Weights of a small transformer language model: LayerNorm before each block, biases.
Each number is 500 + 50 x the weight over its row's rms, rounded and kept within 0 to 999. Layers, rows and columns count from 0. Numbers have three digits each. The size before them is the row's rms in percent of the matrix's.

# layer 7 attention query, 384x384, rms 0.048, rows 284-287,316-319,348-351,379-383, columns 240-287
121:543519486424515455538582547526564481605473436384507561550495547439507435573478519514538481489443582548463501545463499385428508536478508539503487
127:507529520528541486455613453650527524602475501503535596440559481501568502508513428388499483491471497551495514566486615558532529496575489519603470
104:476481483471408474473514551550427480499472525506455629412518609484527524527577486583514569598499493398562463492476471462419525525450410533557478
111:509460519466458465442440499497507470591562510469466554566498469470542509531521501586421532473619440458524455520559461527551570481461497495543491
085:560502583470499529527576581526503435656449462497552549502487544545552445561449522513572467443510540473434555497417476477478521592508480451548515
073:550488509518518480499559497522514591525527631448474623544535539474596478429471488485445494427487550558461490484520507573530501592541513422481387
096:541537444448426589460464493502448511475480462559511444448519575547387515555516522493520527507492469477484515587451525451446433437566488466563484
086:479477608448504539502559535415515463602514545479486557498526442543592477524490514576557462336486582433388523511472422558592587557504494481476469
097:506547509481542472550578577488553465591445421386507559507490477481532467550438515555516473488499579555455517541447490384435499517527477548544446
107:491555534516513466466609515569541574535521479492556590413529497511528449510587461407479446547474504552451547454501592565525528494538482525561418
101:490516471462433538456488467515390479472456474511524619475516591476470558529523491571526553551502461362517470532532449460423521557524470469504498
095:489522503550480478486507508559513489568527478462466496507488477506512497571479524589424429472537479497445461455580456556538574574475454548547473
102:480536450480492517575453511552459488475486514497473476510523498555531442500500504508476471480513577517361476416533525518510513462546528457468485
108:488478508495506495559556599529499491561464448384509525563525538472514410557406580530497464454463589513448497520429555416396560534509453558593515
105:458593554575546496437553489620525583514488489458503603451560482468591502515533415438469494543478498554486489540524537595570518506606447493545499
113:493518494428457511530467554505459431460545494527515485433508559513422512521529453506457580545474553457501470539521508464329543471522422573579448
095:546517502507449488484455465507512445577528502526536536457491419503518473549438534582444494451590399479509462473530419512584579451533520447498492
# layer 7 attention key, 96x384, rms 0.0462, rows 91-95, columns 240-287
101:505410494475420504538539510468486534376424508408524541556588538544556447522494507488549490402573560577544566527485616493475539439485473443529494
102:608508434473504513505549519531564579608453402464435474478439475486496517440552488543582508461496487540508535480402487533413535519473538492430388
099:433489519462482558463564490482581470584555400494528533463523513431482507495536477473432418509537438420457520492486598451500523499529596516525422
106:426427533523507505534556594528451563404489517396500555486517531514603573482516535540518485509546513398514479526468452466342544553441527548551484
097:522455510442507507471494462550427551542572518482459546478500512438467499448504536613398550589524434369437464375480394612538492474383464512424532
# layer 7 attention value, 96x384, rms 0.0416, rows 64-95, columns 240-287
105:429449495483559539454525509412539511487441538454516447478460530533549364457574526529482526567534494475512514442535477522580442504524459480532416
102:524524547547427475506547492508516478527510468408504470469537516476501464450529495513439519434536560501487496457434531557500466427471452649494530
100:490417447457498501531483440487552583497478498560523507436479475498559518485468601446548507514525470524514539513490445510463518471608439534456531
099:376453452521623491533516468425493476511369497462473495557477517473557520520492425472585520519432439468477409549501458450547544534420421491485441
102:540612464472429496490522518518494490525425472455553568560574481426487474509578620494555507551421478527508530476582489406465536460500501533498546
098:451502431528533437511471552424507512513565446570479491575451570569584462510494589492480479469485517497482508573472509436535534448517455590445474
101:467547568527544528443493487528470508498428601462494481520517498478455466510439512511517473477527525451486445502515559451521475484561388506568489
104:456593574527551450578528442511491409470468561477478488584491508501481474459591532454447494513555545433579505530547508541487525545589475512510434
102:471518579462452538593450559438458563540611489476494646498631500531548470531516447518579522528538404460492510504514583491516496462529530544492542
097:455451498522550457669494520561490482531443527555566572494482464546387529489470613418476497503469525485577567529522430465482492432512497528558489
101:450445545469450501514490472503476491563518466536641431544462521466501427501408512481477524441510494455549571474492506437488453378540551500512578
101:418378481512502534513482538501477548484489530529407539490499458522484529510522561439538533532512518500467480568466509477509541447515550462505493
100:423611508538442527451487502575495604501573497480527483367511457553445469447471395524529465502467457577484550528531514485536470499398628457562479
099:483384577539541503579562496476488528489530478587423525416376539549538516492545494518555523559475453507531474502472496537452484559465477623424588
102:446514362451401497539484475486581465477576456511528496512470540477499461540482519571532496522454499482533532562540446548480468534509449440483586
100:427439530476545461555446478509487435462449543419497474587543556463459577508476346477486504495572453503475530536464455518437470495513565525439534
105:501449529527542498485435465448507510496437461491451425511492473471489610505588450476343498437428456461545501552519504396529447584495503452447565
102:393513493481494554525496447533495495524440448498474555442408590504528533514545306521454524466446494484521538512457497465484544446491485531413510
094:514329497531416467348482521524540418474474500573578446447526427478540524458494523561483479486625505457419469561402527518497602589546414511521518
096:478430455525485475515489452526519534481436502458415478522531519514495553550531494505436494483541548468374547420548502524494537491537504577502445
098:448474568465439584542508546387459575542437492450514482407513523532523469544539517389434519587499510494563448487492507566540468479553424453456523
102:528465553506587553438562549380566519466566516473479481524541554530532562497560580515516478482453517459452450540486544522553448524488492492592500
102:433428425460474563488403538466480491504512432587556515454481494464489512508607504554515508566525570499482547448435477447585507620492575488542455
092:480531545438419550336561447467518429533432476526501575438454462528488582480539474647515485519521456524455554570494509534503454500513559521501516
101:554362547482469552417415487568512462507390566565566429437452575449523481482454555427391462458547419451442506414546460440501508523414581466432486
102:497389465550640443415477483488521508502495488532481502505573549539513537524511555615415497466517461496576425467491536491475490532524494522508515
097:444499523458487459489527485548494544406407508452430584374526401500458549513483420508523502494510475476444448569464531488509483520480573561452477
094:511438611435455435455472459489485486466477546520572549502444533544546545468521487527518502459508501538535536524512497556486566545424444556480514
102:564513505422613528557427469479493488500609480435534420486465446594535536566557572479495493500546479477533586553559514574531454444576567633472492
104:428486463435462399595501519426477541513451502584441425572534544518485382475456444526456504542493511444466457503391531485498440404449494495499466
099:461611542492580472500509511540560426520462431386492444469637544478458563490516471491421495453416519487499506481515455419589542499473504468472506
099:485461507483374501539548519498526442491593510441441567545520437501498498469406489431517492453569561505554324474449496561500476538444506498482482
# layer 7 attention output (transposed), 384x384, rms 0.0418, rows 256-383, columns 240-287
125:600518505539508514492469514438491464511477536540517461550481606496460560559481471482454471470512443474456444395532552439475544509602558507468545
132:518450428428574522534612509509513388503462548546491533466489549481517534578420446477594529470540447488583481553548520580434500508543553454525494
131:507503554465493481563496515539510464444452525464459450464550484488580520514562494573451572414500499463481521452542554378428507527519519568519387
125:616562503456504474576543495425530509517487458463495512500429509561546452459530516511484489507534504552422475445552508527543540566481496559475604
121:419473427464503475611514516574471532555426571475530480533522489428363522453466443516527615463553433493574518565491464539498495654510594518505459
122:569535512525451536479583467560447472647578513539501522515470492475464510530405472543465537551603423509527510496611467534388474572530495466462407
114:484495432427433497591580500458524574485542433395412503525514516543508541466559546470399552556479494429543572444483424572436458413523500515432487
131:580529455461472475464540525553550636551520483526615501511552416557493482471502453490477595457446549505437518501488441538463478538499498584616491
134:498503519472485452506512516555551437466403485470435501440505457567489512482542537494458530372458509521511473482453410498442520417540450494445538
123:504441492522484561438479525540471524416472405407520514409599499469557473496524528524428412455446578600535544483457474482506527492484406551406459
132:477529504543489489393493514469442549564556501534495516531554526439485531475524495501521328441578401493493536517500451534445474489462466396517509
125:547564458572497466504548469611493488409498540470598509469596476472594532497502513511357516456494488502542491508463522475522462645414465595539426
124:542459453539542595504487364519494579438511506539493505580446573605526471492572482429496476497418536465496522494512517569551517434478431533504448
116:467526429485495471511488559450499471611505534457552503488492467418508519523462492544497509500503444495514500518466423527503446394539492442583520
107:546500529507501590513554487520479439406523485522538535473499536483452560394429483522440447564499515511431526460379482494561612474503513563408463
126:544528483446550514532546505503529440522473487553455498470472453468546507540527520564556463528398556504479421349504478422512533457494447482508533
126:536538464489525507470529496559503403441529472487561507537492563535444480488462502544594557520583525513351572431536451568471619600512530521522526
124:535485445543453431511495496597474525364577420466530484563460508515480514556432518441522459449519489494485453512415467465489506585463557572539579
128:401551487536468410620528541430423426506533569503600526435555554460635449443431530439521586489444515498527493516457481539520401497550507518438584
136:600572503559466449506500526451563445458546435500524559541484511458393436456429513412567644461468512599516461543524540460475455502471527478471521
129:539465502527501519420507388478543531481561519618495436567577493568487482411482467482467512405441412427460456405487467470474467524555481469555518
123:468446471539543477486453495499483384497476628408491540527471447414460531480465511582556570484528524473504520429550472470466524456491493517562450
124:506613555566546501520570396608489662484468600467520517462444505512522485426503515472487435555461519503485498593565594497468552442509524503478453
127:519546471479477599539502510472453512507402512477546481483390553483492498512497494596459410526502525498507386425580510565469609444519508508459449
128:560555473484508510526434485522466423544516398495453529620589551614624504494413476484433598499414609524539551487491483602482504509503546454565530
127:514541524528473580558550482542524494449434472504544552569456448530451543403521487474486494544417516640409532435636444550516542479500491475539466
113:603488404426567443429539527512584578600543511427468430521577519468514517484487481445416390496451480478484542475470457508463378470562452422607491
113:493450452517506447496486479464535590584523526472509447579491505568571434625465463406518656429517458553453443503491482461582466499460603437419494
120:517527547421492575412399619453416498503497604513455517469471559488471565423534469492505543402496491539463481381496511474539591485510424528431421
127:539493501517503532421501468491515515511512496444558449518485473527420564577489534509574628424486442501662492568615453483436464538477441461526503
128:535519496576545462460488540412525523510532540516402512604430459444548550488518510409580475423585517539531514498520566588463406577449547509476484
125:530563503426523471506445463449581454587535523554496460476500521496500510578466479542484551523476500508525498508492529470511586603612473453470477
096:588444473543470497525424475447451486493469479567511501476454570520461579579377541452476445512493511488495448488550607418462589528593561495518558
090:493391459417507513515617450492469428439473530558494494540564468461547516561498442506485520438462425441526466523562506573384411467520494481511475
091:441489432460528523547446468524507487480501451537459484512577536506495526569546436526500620499500489554374521490598556426471454507526536453500450
090:626466492476522506490595581409491492551493478478503502400443613540548406411577490466414445415529593622513501469535470480495491520546441521378563
086:479423541508517519619434556571404575516451472540547451460508494456403503369503514567546469559625512525536530590506535541472518550515529613422467
083:497556518544486446517486517589409496546573507519500509495468438482430446476445495565525544509558547532536558472521446529373475525535499424434517
091:467496434442471542551622565478525510482471429417448463501523561486490503491548612405434573552439553504476518472425379532497448497513550438417464
092:516506496512500459469602557477512551496574398542505551547521465541510506540384486512499572514453479519483574494467452572552477568430499519582517
092:552455453473465577467541547587580499454447489492443470469520454569484528519541504517424545426513554602525481423542508447480430513522457535443493
084:515459460536474487513535516499473588460477446454541439491510578504530416516478470538482394403513541592547478519514482522550460508507487576394479
086:458539574529458555414496544417473474501567512569510484489467543452492394579534486473538392543520479557416564428462499531489537505439493410522501
093:527557496577492519478428537595532504429512517438507614499516462418574507551537522516433501419553510508499534489464517530466502576465497576527441
082:619473534550533481516461502437479485445493504587472585558453501482514472495546554410501515440447515577478450518529555559467423455501422535541466
093:490480404479540531548521512473490433520571463492568537461428486552501546493479505522514493471565511420486461436557545542462572416491449539577560
095:514479499517517486458574440490423509431541563516502545519548419440478522388451491497471613505549452379466502469523560495596472416464476491440567
088:471513504421532486543592522470564452505480490558408463537483414507446426495475553506472514497408512547539469384505495535487460527488406506488456
089:510573450618457437497463467502537454442497450494551455473558522542486557576498534566593536507544502561373576468495477554510478497508559528566483
086:561498349472398453474482460534536581330547452393494483489514548577440462556460538485603493493500475481487461434362439438523549571490524540626540
079:536530537493512481534472589506497377552525504601562507472445546576642403423460505503506397581466512551462504475581490574513511517526500537393531
084:535533533550487495543532583488566496480472474449550585501467512429469421404430549492557663552512554493505490537461537451555525573493501546481512
091:589455500524456534408464396559545509364447469582506502611628492529476630495488473512469481496513465472483487521508523396474410512488492450631485
098:429481494544522492458439533599456421463477578447489523521456496451458482499457570536498531516522492508433437441442433471516600449515433485550523
092:575612529565546457537529476611466665427469612413542522473459487521506511421506478572471408588494496431558474513548569551437602513501531489443516
082:541471466499451521606562484556483589497436431429516523430496523507517512447513530513447452494438523475557498571530484583492390490460529494540452
091:542490509458557491454440496488455554585472436528499408658524591619498538597404534486489598544427489459565561535465519559494450559406512461459486
088:536523538487515513499542480532466511417466491473596530623506477528513567456548564456534537539465499561480513509605439527618560495462424517491399
082:564495458374624517494616483481521487599512457485513491551464568456530480444488470549395427520439491503479551517619504583435415498573472499592455
088:451511551453527503506400461489557598584571483512464472500470517595469513688508434523449528428554489562497451528502501458605494423478537440478495
089:513529438470401487434474598505399512498488584463480545442461480420412523339483482454467520468407540555498473503450471435551528444495402585491510
094:527466496469663507391485565431530504508564409515487444492387458542491537530537505478538548519448485530623499503554453465511515486483523453556512
094:530480486570481567544425473507540521375535570558425537535424436484540522432492525413539472437601495461506446425485533557456555555486523599439517
091:508541525478472511515507494507575490534532503489511507475432480491478495676543506569459581464471511467545497510472539481517536529588570511501520
084:538521466563456497527495530436584411485448512509553550550544553452463526591467504468450482463531376438465452447519522460502547538652553499540523
085:483447462470509518503605474533522390529472570538514517500486535426532554469376540476571461483553388520579457541502469573472547541547500461503524
085:446592531482461482568426542467489513493441505517397490431458493441533445575565544523446480490481439463485551476562520386445571530550569497549379
084:558468555491562486540519528487552489430534469458523487493448502454565448462509476500557529475514547527389453528535490459481407550520422523484557
090:473397458456553538575489565601484479534504538512567517577489448480413616438464420493514511515584440481479484532401472568429551561470590514428472
083:519546533517460538497518551575408479606566510575504433529466484474492529503475512562475581499571491468522565554545438631430503508494511500546488
087:529538427452467500553609508470519578468490447421446465539448468499463529393573574419478576499444487477444547475467425527486431513547466456446503
091:546465559453484498481483484604509568531523448548492530550478399565538608528531483497516574505426482499403595453559440530485641561571503524572452
087:495490528426458505465566507547545410471356452528469483491483449502417471486539536504504534409499506629487497521450429563479478477522437443453573
087:500447434526514453438498476518428510422509536448500512417589527399530495534507510486449421461427587569586541532463419509487460462500454551448476
083:592558468538422485416507559396450488517503491502548556579523535492473460561522493499573393488475517552401480506532485528476494533475486449469549
080:505582472563464456538539478615521431358462488435545525442509514434541473533474520494361584447537604573488528511478430541462457609469512486548421
084:517445522532470526566477398450494536483503521589502538570434453537515534488483474413510502525424537502474534472543497621558467527429399565470462
084:500477458466499515483476545499538433538484479444479539515437448490516481520468489534430481479534502523522512499486473483474482491443537413581458
086:536475492458478511467453563518513418500536510491447590506516525548460511459477495438417535537503493495514502491436522488483560505458564524421490
080:523412497510516509526528533493521523490475471541462514452467429459532446542497529529488522506396546469488455426553456462474472504465488479493477
085:468565471525458464554468515543490403451521477552531490503527516535450552518468508526600508513524623547402563447450535597484419586497510589491538
084:587506400504516552499463517624505544443562471500514491527404480519447485501436477419532446511517519500445486490480443509486567611497542512448455
079:452540493509505605547428538468398438517447599509555479420469505483615412443525511533474477553454499519458454449486538540483589511528465590414520
086:612544508574433484453522559398508555485533510438524623465537538422463502534461517488471602478463504546509483512545527478519486445463472467503514
087:534405499456470556483541427491494490437526525577553396620569493575508464412540454544483517401420452475462457442458465491418478560534553449597481
088:442469450521508557413468532506457453498466603489489556612437350426461532474468521568522534572500602459482552470550459450549599418441434417572441
087:477596501568522493500627388608539631462453600448549531512514516474512492500497497532491442550452397494456483577569502518449562446482474515532456
076:514494473539466535579531599511579543529463488451466544550487555519502563559529472527433458486497431488511462441567574579383371425525485523495438
086:461529503511549496488455517529472462536531498483422512562546604637577467494477515511501606497379566533506502497505524582498572486510525424495544
091:536537441543490524505571453552406519478478449448569530611480400550433572393539550416498489499468552537500611464624494492539483448535482463571521
079:589468441416565418456558549516646544475595454456445511490582666489498510488476475454447363499491428473490503452536486529495383462561437448595508
078:405502484494519504507473503431517544541524477485483446483475509589577482543461504499505582554370516494519432537436505490532605424487575466464532
082:410535509416556543458398610497367529510507553472502530553541576469486545360518451420499593432459500555447502457494562460528423508513475508576430
086:502545447481535579409483482515530455535534473508483490486521533508439578525478500488560659447432489505600508483555481531494547510506499523415425
086:519484506613531522485484561442552428529487499493438572536330570503573512491539496458506458444559480496431421481612546572472565557476550547473448
081:480588597459505509541448454535597451590519513488535435423543427479549508603446514548526543535397508512566508527467510491525443566643439542471498
103:545485544518543517517534525497468455522430504496521503547534608506467495459469435497438516496458527556505449477469525460462578511591556515473451
101:502475452395542528523527472465441446475537514546473529457527518465467509592467457483564507513480468481642467549520524523447526552515518511539532
095:497560531511445444509545539512505465472509490456507462491547482522506549547517534540539645422538439508446523478567551471478436534539550442545413
098:584549558432540547552487459408517539530521418479526549470491586602606481448531490480434422579495391602459428529551503475495489583438605622412554
093:492461492479556463632565473536440518525387591506579510544523468493377554440478508556493576481513458491514486493460525471508580577481592508475512
106:537553500522507546469585481525505460584568532503573472583471419488417553547417449571533586514554382474491516507585473468381455488507522506510495
100:438547420429449473631570542402488531529544387404433564473542501530540467515534568443402557574542418470563532504407510600463417492529536496427494
097:559561453490394435454517520542517593505483478515665532475508429534559510503531496470531560493471573522439529499492468509450494523518492543622500
099:561418425502534440490499561474535504462406420488395567427447453543496600472574505515460418419459552555479468464478402565481546493580511513499522
097:561522451509494526395500477515457558463501434442538465418589499483544468548507501584460415517478560680500491477439411463566451478456451533372417
094:503497482518491521427542490508439464556535532495516532537544533396535542494523467512454337508511485566498466502533494577482465505490485452453455
102:580520461502560525507522485630479477400493549424562500526542531467600435535509510515360535498445484530548445484468588479498499649475500506535404
096:551418471558522587561411403511499544460547500447470508502419539500531465548522510380530522513455568498500494494536455596539459451469484530456531
090:561573434505474487474459631427499492602479517439561530508529432460527535509543452539502542530512437445469559506475429468547531437553459511531498
095:435522505527486537508550450534409440495543497444540583541456506504476545419404538479499441540496487531452528486403544490516514514440517550416475
091:593472488515534476517457469517550536488515475515515552497468470450567430574504546579566526526460489533489421425497492431538360584503459478586542
108:565477497557507493451552510515515391441583498457605566514536549539521473503435481493624528521492561556439484456592450561473628619494554515479483
099:614525457506467567423475483613562441375485431446482433538518496509468467526419507489516509499492464456515484499396461509493494586467504538587526
092:471570558542487435551602486444426405527532538566589524432519533495550434460445527454522470494449543467565473461464509517560508429500488517449554
097:523575524570497442525544539487528419451608511466529616581482505438435410491457521451581625527525606577534485477534499489499417459441536506460472
091:536445517532513471423531370487514465452509604546523427521506567507497501465515466551481444452442461388435515374540503418474536554528451451548493
106:502470491539457503456463440491412392450455568436483532498490526473491555444537483607511540485533533483509467460547526518478500467485574452531479
100:487587582543519441515621399573524656513520590483491490461478450528536465463519471541578532483491526475423502553534570494456543431559580438503451
092:455469405582453550514463574517516574472424520547506537489475503505561519553459488513509434583484556546522404477587509550504471431507487548458511
098:493536433568550490507451480465502452513560456472429516606542502586575481507433462475493560504402521507587541503522417548479461538466551567541494
102:505566482519456542456537511564476515443411529515500536606479441542449442428467507457518491550470451623435513498654424569517438513547505430495513
092:576576437460521453465581478478483522613544520468445523529598484558441516505507441489422402440439478492451520438496457482487517484594497501621463
095:537477445547458467489542487407495554577477500460495444544458511555525427546496479407546602421565547493428465438486445476552655462458567516396482
106:463512613418504507446436618439425490483488598493477525463526590529488611491476453488517651390498482545443419524528561522499435535473431490424477
099:566518478448470590473486552506515461445528502451526460513471441471557554549518538503573616442424495567647495515593444469438518568517446505481445
098:515493548566446493471532546445513485524531478490441559491377494535556585471527506458585470387564502522501497466419535585439532567492529472461502
096:638485528422567453504439501522629456533516483571495472543469549495499536581429496516462557469472575511548568480475466472474512588577477525451502
# layer 7 MLP up, 1536x384, rms 0.0585, rows 0-49, columns 240-287
110:617594412457523574426550500519525506497541633493467485451551433485540520537505514582529453445562487510487471574461395479456579630492442522565464
097:482492404414589465497507476454501528484494541470585539593488474510508561504475466566508461473400513513533511526468480512479528562536429490482529
100:489432514505595442550418503573518535525526488444511407503470384509486411459462615502561440469462463494463586566448481503505500453529477538586552
090:579507512614469504486461546466514601549553450529448493485587623491591437493489416511478525499454446522469563573493494555487480420506366495527511
092:547460518533506502484474594469434543490488620488413598498454440395535531566520578491528430460500451547544516501473477471460533515553497430612550
111:451442533529517443489485553546566570499449453586558434576533520553502500448515497505505538554484505611546584521526413512511518488461497519450470
090:455490538488434479536533429537501505479508553512517453498469551446556533544496466568530484456479509478544491552436476483469508530456595500507466
097:470563379576550489515457556512488519453537470467544454467404419474497465560494435468556515481412535557518471492565505559497529444461422509497572
106:623497409510545537416569575486448526515510466467502498511537531494585381477517528456496523481522551500570527484504489543479578449535513450570525
107:487554525553525521599410441524552655612441486506464480502475544442500492478487559561500544466552529532451510489527580410510496505459584509479451
097:602517457539553472530561598496466509532473519543475395408451584453426484452518405434471535495531557483503431499548566442525549428583525452485488
114:507445488459483446477503528444436489519473644480546449503497601490457457554443474515499437541449586594542560505558438417484539549502413525474467
102:480451552490563485555480585520498525518570553518418499574501401481426497523503471547454500495485509504438499583434439423468466523425512500488490
108:510348632536522446494515482463519524610476492539457466510511519546520463516457561459442497468492477563587453545495489420465493497552463529453505
091:517410593537510437511559498435510445464506463492486494516498463468381506509514514566444479533448526481624492461553507530489425582386489489445574
095:508482464557607444428372498478507446509576502542580494470449522490592546462482514531464479439540555470567516440567502482523482581555429463566548
097:531522464439493406447415510485573503513549473452529442517487555470401496498526464452554495538536451572478446574463510564452504556542498465396430
108:618516457511446409484417524454510589514486557455426466517589531424500372511366482541431443582366511533505578489487538506537546501488507481523520
104:519533497548525512455465481412610506434418513521468592485478452510519533522494448466487511574508559560512602532590483484472565549493394457504509
082:498505522513439517480473542420626487466453367530499448474606489401516390537514442505497495603407455465557545445429592558487492542467415442498507
101:559456507491586423551475431523472473510468562512515447563611517503557503511490444449423525496565396511546534512525477508487427548428570516470467
100:471412566554466453437464521484509420415554528442504556411578468493466457516485511524581508524511471483560527425465495516510485432449425511480479
097:461451478601506479456492530482547467467584471566543479549481490499442496492507554521500461555449537505496503578506558453448463455402512502493512
100:498456389478514524474508499513554485512449470418523503478530512465535438528517474541514573438496547558527484480480500525505529548481476532488447
101:525466484629578432449525585423531536487539434530529452452439578463491431473423540488458413469527548531460552422480527499473506594450520559512552
095:460575459575525495568537550485571582574494459472479472531461502471537461490604540401501471538521410586555484520492510515535530543468525498519521
109:553532496461512485440455605378587592491412498359523481503483540510415484573508472548437466524473431501516496582502571473498526577583483468531465
088:526519515534500511480505500503482510532477549479444449507605420512534405447484532533513450458541535481548459476459489474511537490535465544544466
108:522400478473495446597506562514530508511417511449500502551556480370480356563513509475520558581416512576499607443508512466508524523447452476521564
094:582486508474560515501489516564509481548549514499507502472534489500346435548455481520491543553578551512383503551557417445613553582473572517481478
101:418551480517554462496502487514533416551563527492480538563487589560517443494493486449434547418480544502495448427414490415513538507491467536539525
112:467491556477464503487532491457508453619487460480444510542517565551489465510477612496514498497543557587484585529450486517447503455398473475555532
096:587542490555497518564487477480524460593494472502490403402538513477526501549505509517443392576534505483475536557550502482513559473527517508465526
095:554388476510572480537491488548537540398519528574547509600546451420497436540531486417497507582439535575563493547543496530548488494526453488502402
105:524505471522510465461430525491457455459469490501436464510484510530605500482438602376366503467555564501491590555556493465453515489615537444537482
105:445546552571464480432525540507512560559536481499497506507489633465541435531559561512494519474527562602469526600481513585494570505477406555597371
117:485449518508595482430455451502485496591450570475400582539601489527484502548392514538456522417517599475553598525497485477507547488517433573423472
106:469544513443517482478514403568542542545439563405416498511475530550515479558521525529482488504492539505521515556467454463489607510482483509534408
105:405472528513542497415454457550543538556503569486467475619480459460522445547475559525520513436490461537487557557506491530454472437536434554515440
091:460516497496477480553467456521497511471530544463439442523521452562507525580489442523547555555525525610581443570529487582504489531532515579524479
119:459514498491534452515391524502511502599541531489419475445494517575453513487576614555443504519518477448526490491517536494557445558534433558501537
103:597443488502521462533548509555521508495462450591477432491559489556578512508555484561530493539438494507468538544509493469556494454436314532512506
097:513538520502520510462476500583446524542539599400539510564513436483431450584487469451477545361444493489546599458465480542503617505538498481476553
098:509493468485518509538479591505472525542508532391578526511537569496557465471542590383393448475504425491554524428479521495452504496479484539566496
098:566441372522584510556512556522499538459557590478450469493383486478476484495405530496535442534510481460471541531507652546487487552560446576596516
097:561516479548476440543410615583412468488469380456525507522497564519542536522369439500535502539553408488537540610534602477564518549509509456578554
104:525495495473482389569562546434562595439465407511509393498538556429574607547447419526427489574447508532504581555407563532469479550512537529444523
116:460386425527643540445463524530521525530591465515451521476506503556433509545363537582493425531501412503536571470454412477474537472465454457515425
093:443448504531460516490461478489419395464481496530468503403393453450549355528521519516564577407487475505578469446556504432568514536475557498538530
093:498474496512541482483528600479500451452523509476461593539542538478465473446466535405551537583485459423417506543507564550478591459493461509580609
# layer 7 MLP down (transposed), 1536x384, rms 0.0452, rows 0-49, columns 240-287
110:505604493451504547469491500482546509530473492496569644525532528470531387514484574470496503497391462558459508465445540475444579491521581553498511
096:501497498466537493498432522499594581483516464597435494499495558516573501454666581424446499505527509583528464547532440520484482596457555402448488
105:556588471551516507556566452468503551551460566420426453539427491435478496485517460519461532392528512479518513562538497563472580468507504496572554
088:479464456525403446476563421431544518544431547508487490404415426543414411572465467505480537522496591535500530449427532585447441446502601482475415
090:468528440571500490503534465530556449479539454542502477497495558578433506445476452429487487544445393532500487513503521444503554566501558600410417
117:420523397435563501563563465476508460457542563518464531384536502489403513506496531564523587541426515452521541555543567501382587526498538533477463
091:599591601515437526512488555485562487518407450511499539503533561570556465529500573516525459569490509545502481447460482539602511597472504493500463
100:534580494442390556435572483545470511575459352470526557465510471456588556531354490507475629401471458558423463500461525539483446471508554515527482
100:537492510563510532504532511565614422469466417467555452453463550543546526508577513486540406560431442515502536368551482490458437510497459438454509
104:465481576416413374497496414508472423457508455419481534518550414484479576461491443415507475460545484498484492482429439494536531440529445482585530
095:426462530493502536492465578500548360470394453534538446467508470518479499509530480469470364544543518525480509485540468499446647498490489459446475
122:553475548415586428492462567555451474500503511444466459548607407494515557566626482453458514536467479501541501439513491551486482502505535455493467
102:490543453497456572473558429496506473529457532352555467495452460482597479602421532392485494448485556455538443464472438492545590484522484481546542
100:500595429499499477519496520500492450417492553454490395524453519528523481451457502505525427495529467446476546486517601534510398466567623423497472
095:463520477439516510462488527600483396421508526536488474510412550558501457503519508530386447551509493519391532487352550487541471404470509493486516
096:469540505547481575439473520585445533522467543472497503453380512488450550480447529522471529469568441469542508470475442439630564498470507471537440
098:500493577458516441516502460571582564484538458450460499548500469472544503555535440498516502459528542547507451521451526491594405562510522392504549
104:444483518545359534447612541547581478518366468418504470521494533473437506480543469423565598516506536435506503447492578469515538502548493515560451
101:467473490378522522491579587488570490460468439491398444476437517484509530570451482594524542525477459605453454501531476521544548555544540581593470
080:577486518525581494485561388544415523608478634439500444465454456591426588508466542474528562396516461516464535520555510547487474469447506574540531
108:615530373526524516451526508510505437524472576530510548544435446509505518493554488503499478443443542473540459510515545462474587400493483468409436
103:491499560459473534455482448481492550511497566549398537445469465480483569432515541464465513544528479548524508469436540580581468561477505545583437
111:466420437376533426439378502465547470549576457494539597500527476484514565512480524547490520426473523556475509428448466481539573494585481525477498
099:521531519436581530542449460522471491470554472449550517550555459484472446504592484351553487485412522486487463436522496506568627480530575519561491
103:520509429553577519475471522650497533392471456437492523481522485433572457496483497539467601438526444550518592475452453452534581485481475472513544
100:561460573480562456430406501418436460476514470510595463484480454569388525558427485531549425512460511480450456450468413512525600437615535549567479
100:503580514472469471409547395455477542439496429506492487509483514501417474444453440546552409445460483496485482518510448455459536544551507557542541
086:454518525472493493449559538503579479386523469551520565499421551510532527535449426495473586492472547412528526536534554541400393564539548493519545
099:554509555512593551516503479393400455488450467515450472519440459500503492454516472522453556401539454539425446557462451450519540514524462555558474
088:432527533539449543540549520371564574611495543497445510421506392534531533466558546510515465479463401578572482525497555620500546467487528496587440
100:506529492562464520569554517582405483481499507547431474493531426450494465453619420583487495442506541469437493598535476555501579481455532562550535
115:480483457450521605533569426548536539527498462494549479438459389539494513471498519487492440426445487503518462467461503550533588589432531544452419
099:460544547475459526547472528498533516419486449482488532510487490497460455497495476459520469488528558602470477446433458502419568561511482462479478
096:488544391416515431527534565535508508462445564492547468476451463439535563455507562451464383443487455473536529487492465460448464562502447482457416
105:511526581461536474478578465524567592556522425428430550524490531548494587456443524528400575520562463538525597410519467406537504447579528521562511
113:422510460562530480483461545509478533526450508438483531521545456506547390529501582506475538497486601511464426583432503528501535461559464362519518
112:449550555491450513490479482512476530516542434577496419584435517419491532486517421449408486472443477517541482463523488500552552516502453492490524
106:576495422529462473519439544509538469496516520568460533535507453521480485547436469449484470486443510454440514543503521523486529529559486413510501
128:421526504485529524434484461539480532431572547571526605532485543413538460519567536473430596498507526470447515350478444456478676473522432561445484
088:411424516488568458437459482509435564485469591413521529459416477536460638499582532604496429454540572472448462499524453460456371553463490556530514
111:547559434532453519588552637463533455457521447470516383522618520536379563483600487498469490559481522496601572475550477508609594502514467506516515
097:452514412534472528474557503408551471518499552451496530505520493519451542466535501438488434486511562609518425444589431476508617520485536480555501
101:469520426467551550527437487492529407558435387550503448466517444434493499485451482568513596484528392586481524520465539540458400526560390455460494
094:513558436561545453539564523501583456501449492537503507554452466537463521577528552471483388463448476516409500483463546550487469558598487393463492
102:524554520448574468543489508596421521652417504547500577418427514599502512491449534424496506482508524483584489524465600522446700433518508571530533
097:449443512459437509556500416508411510470498497451452460439444562541550503515568468512413462472518420527528469456507487511483492490447546479480562
116:555455474510475490481501460511561543540418517516501504479493482487462568476461503501487547509481579548603539558557523478513490451523553523420460
122:538519498506499434584511490470555507493530504416527488447514466403467483476601489486507493503532557482571577379537459546537490490515549451491387
092:559464428460549495453451608530583514597447453485421423543489490456476509385497392505477585455492472517526466502502497513556515461522483548362514
091:512390524434388441437518543534617490579412531495422426497429464495568513587491475460536465467526518556504481498483495483539532498495482464496480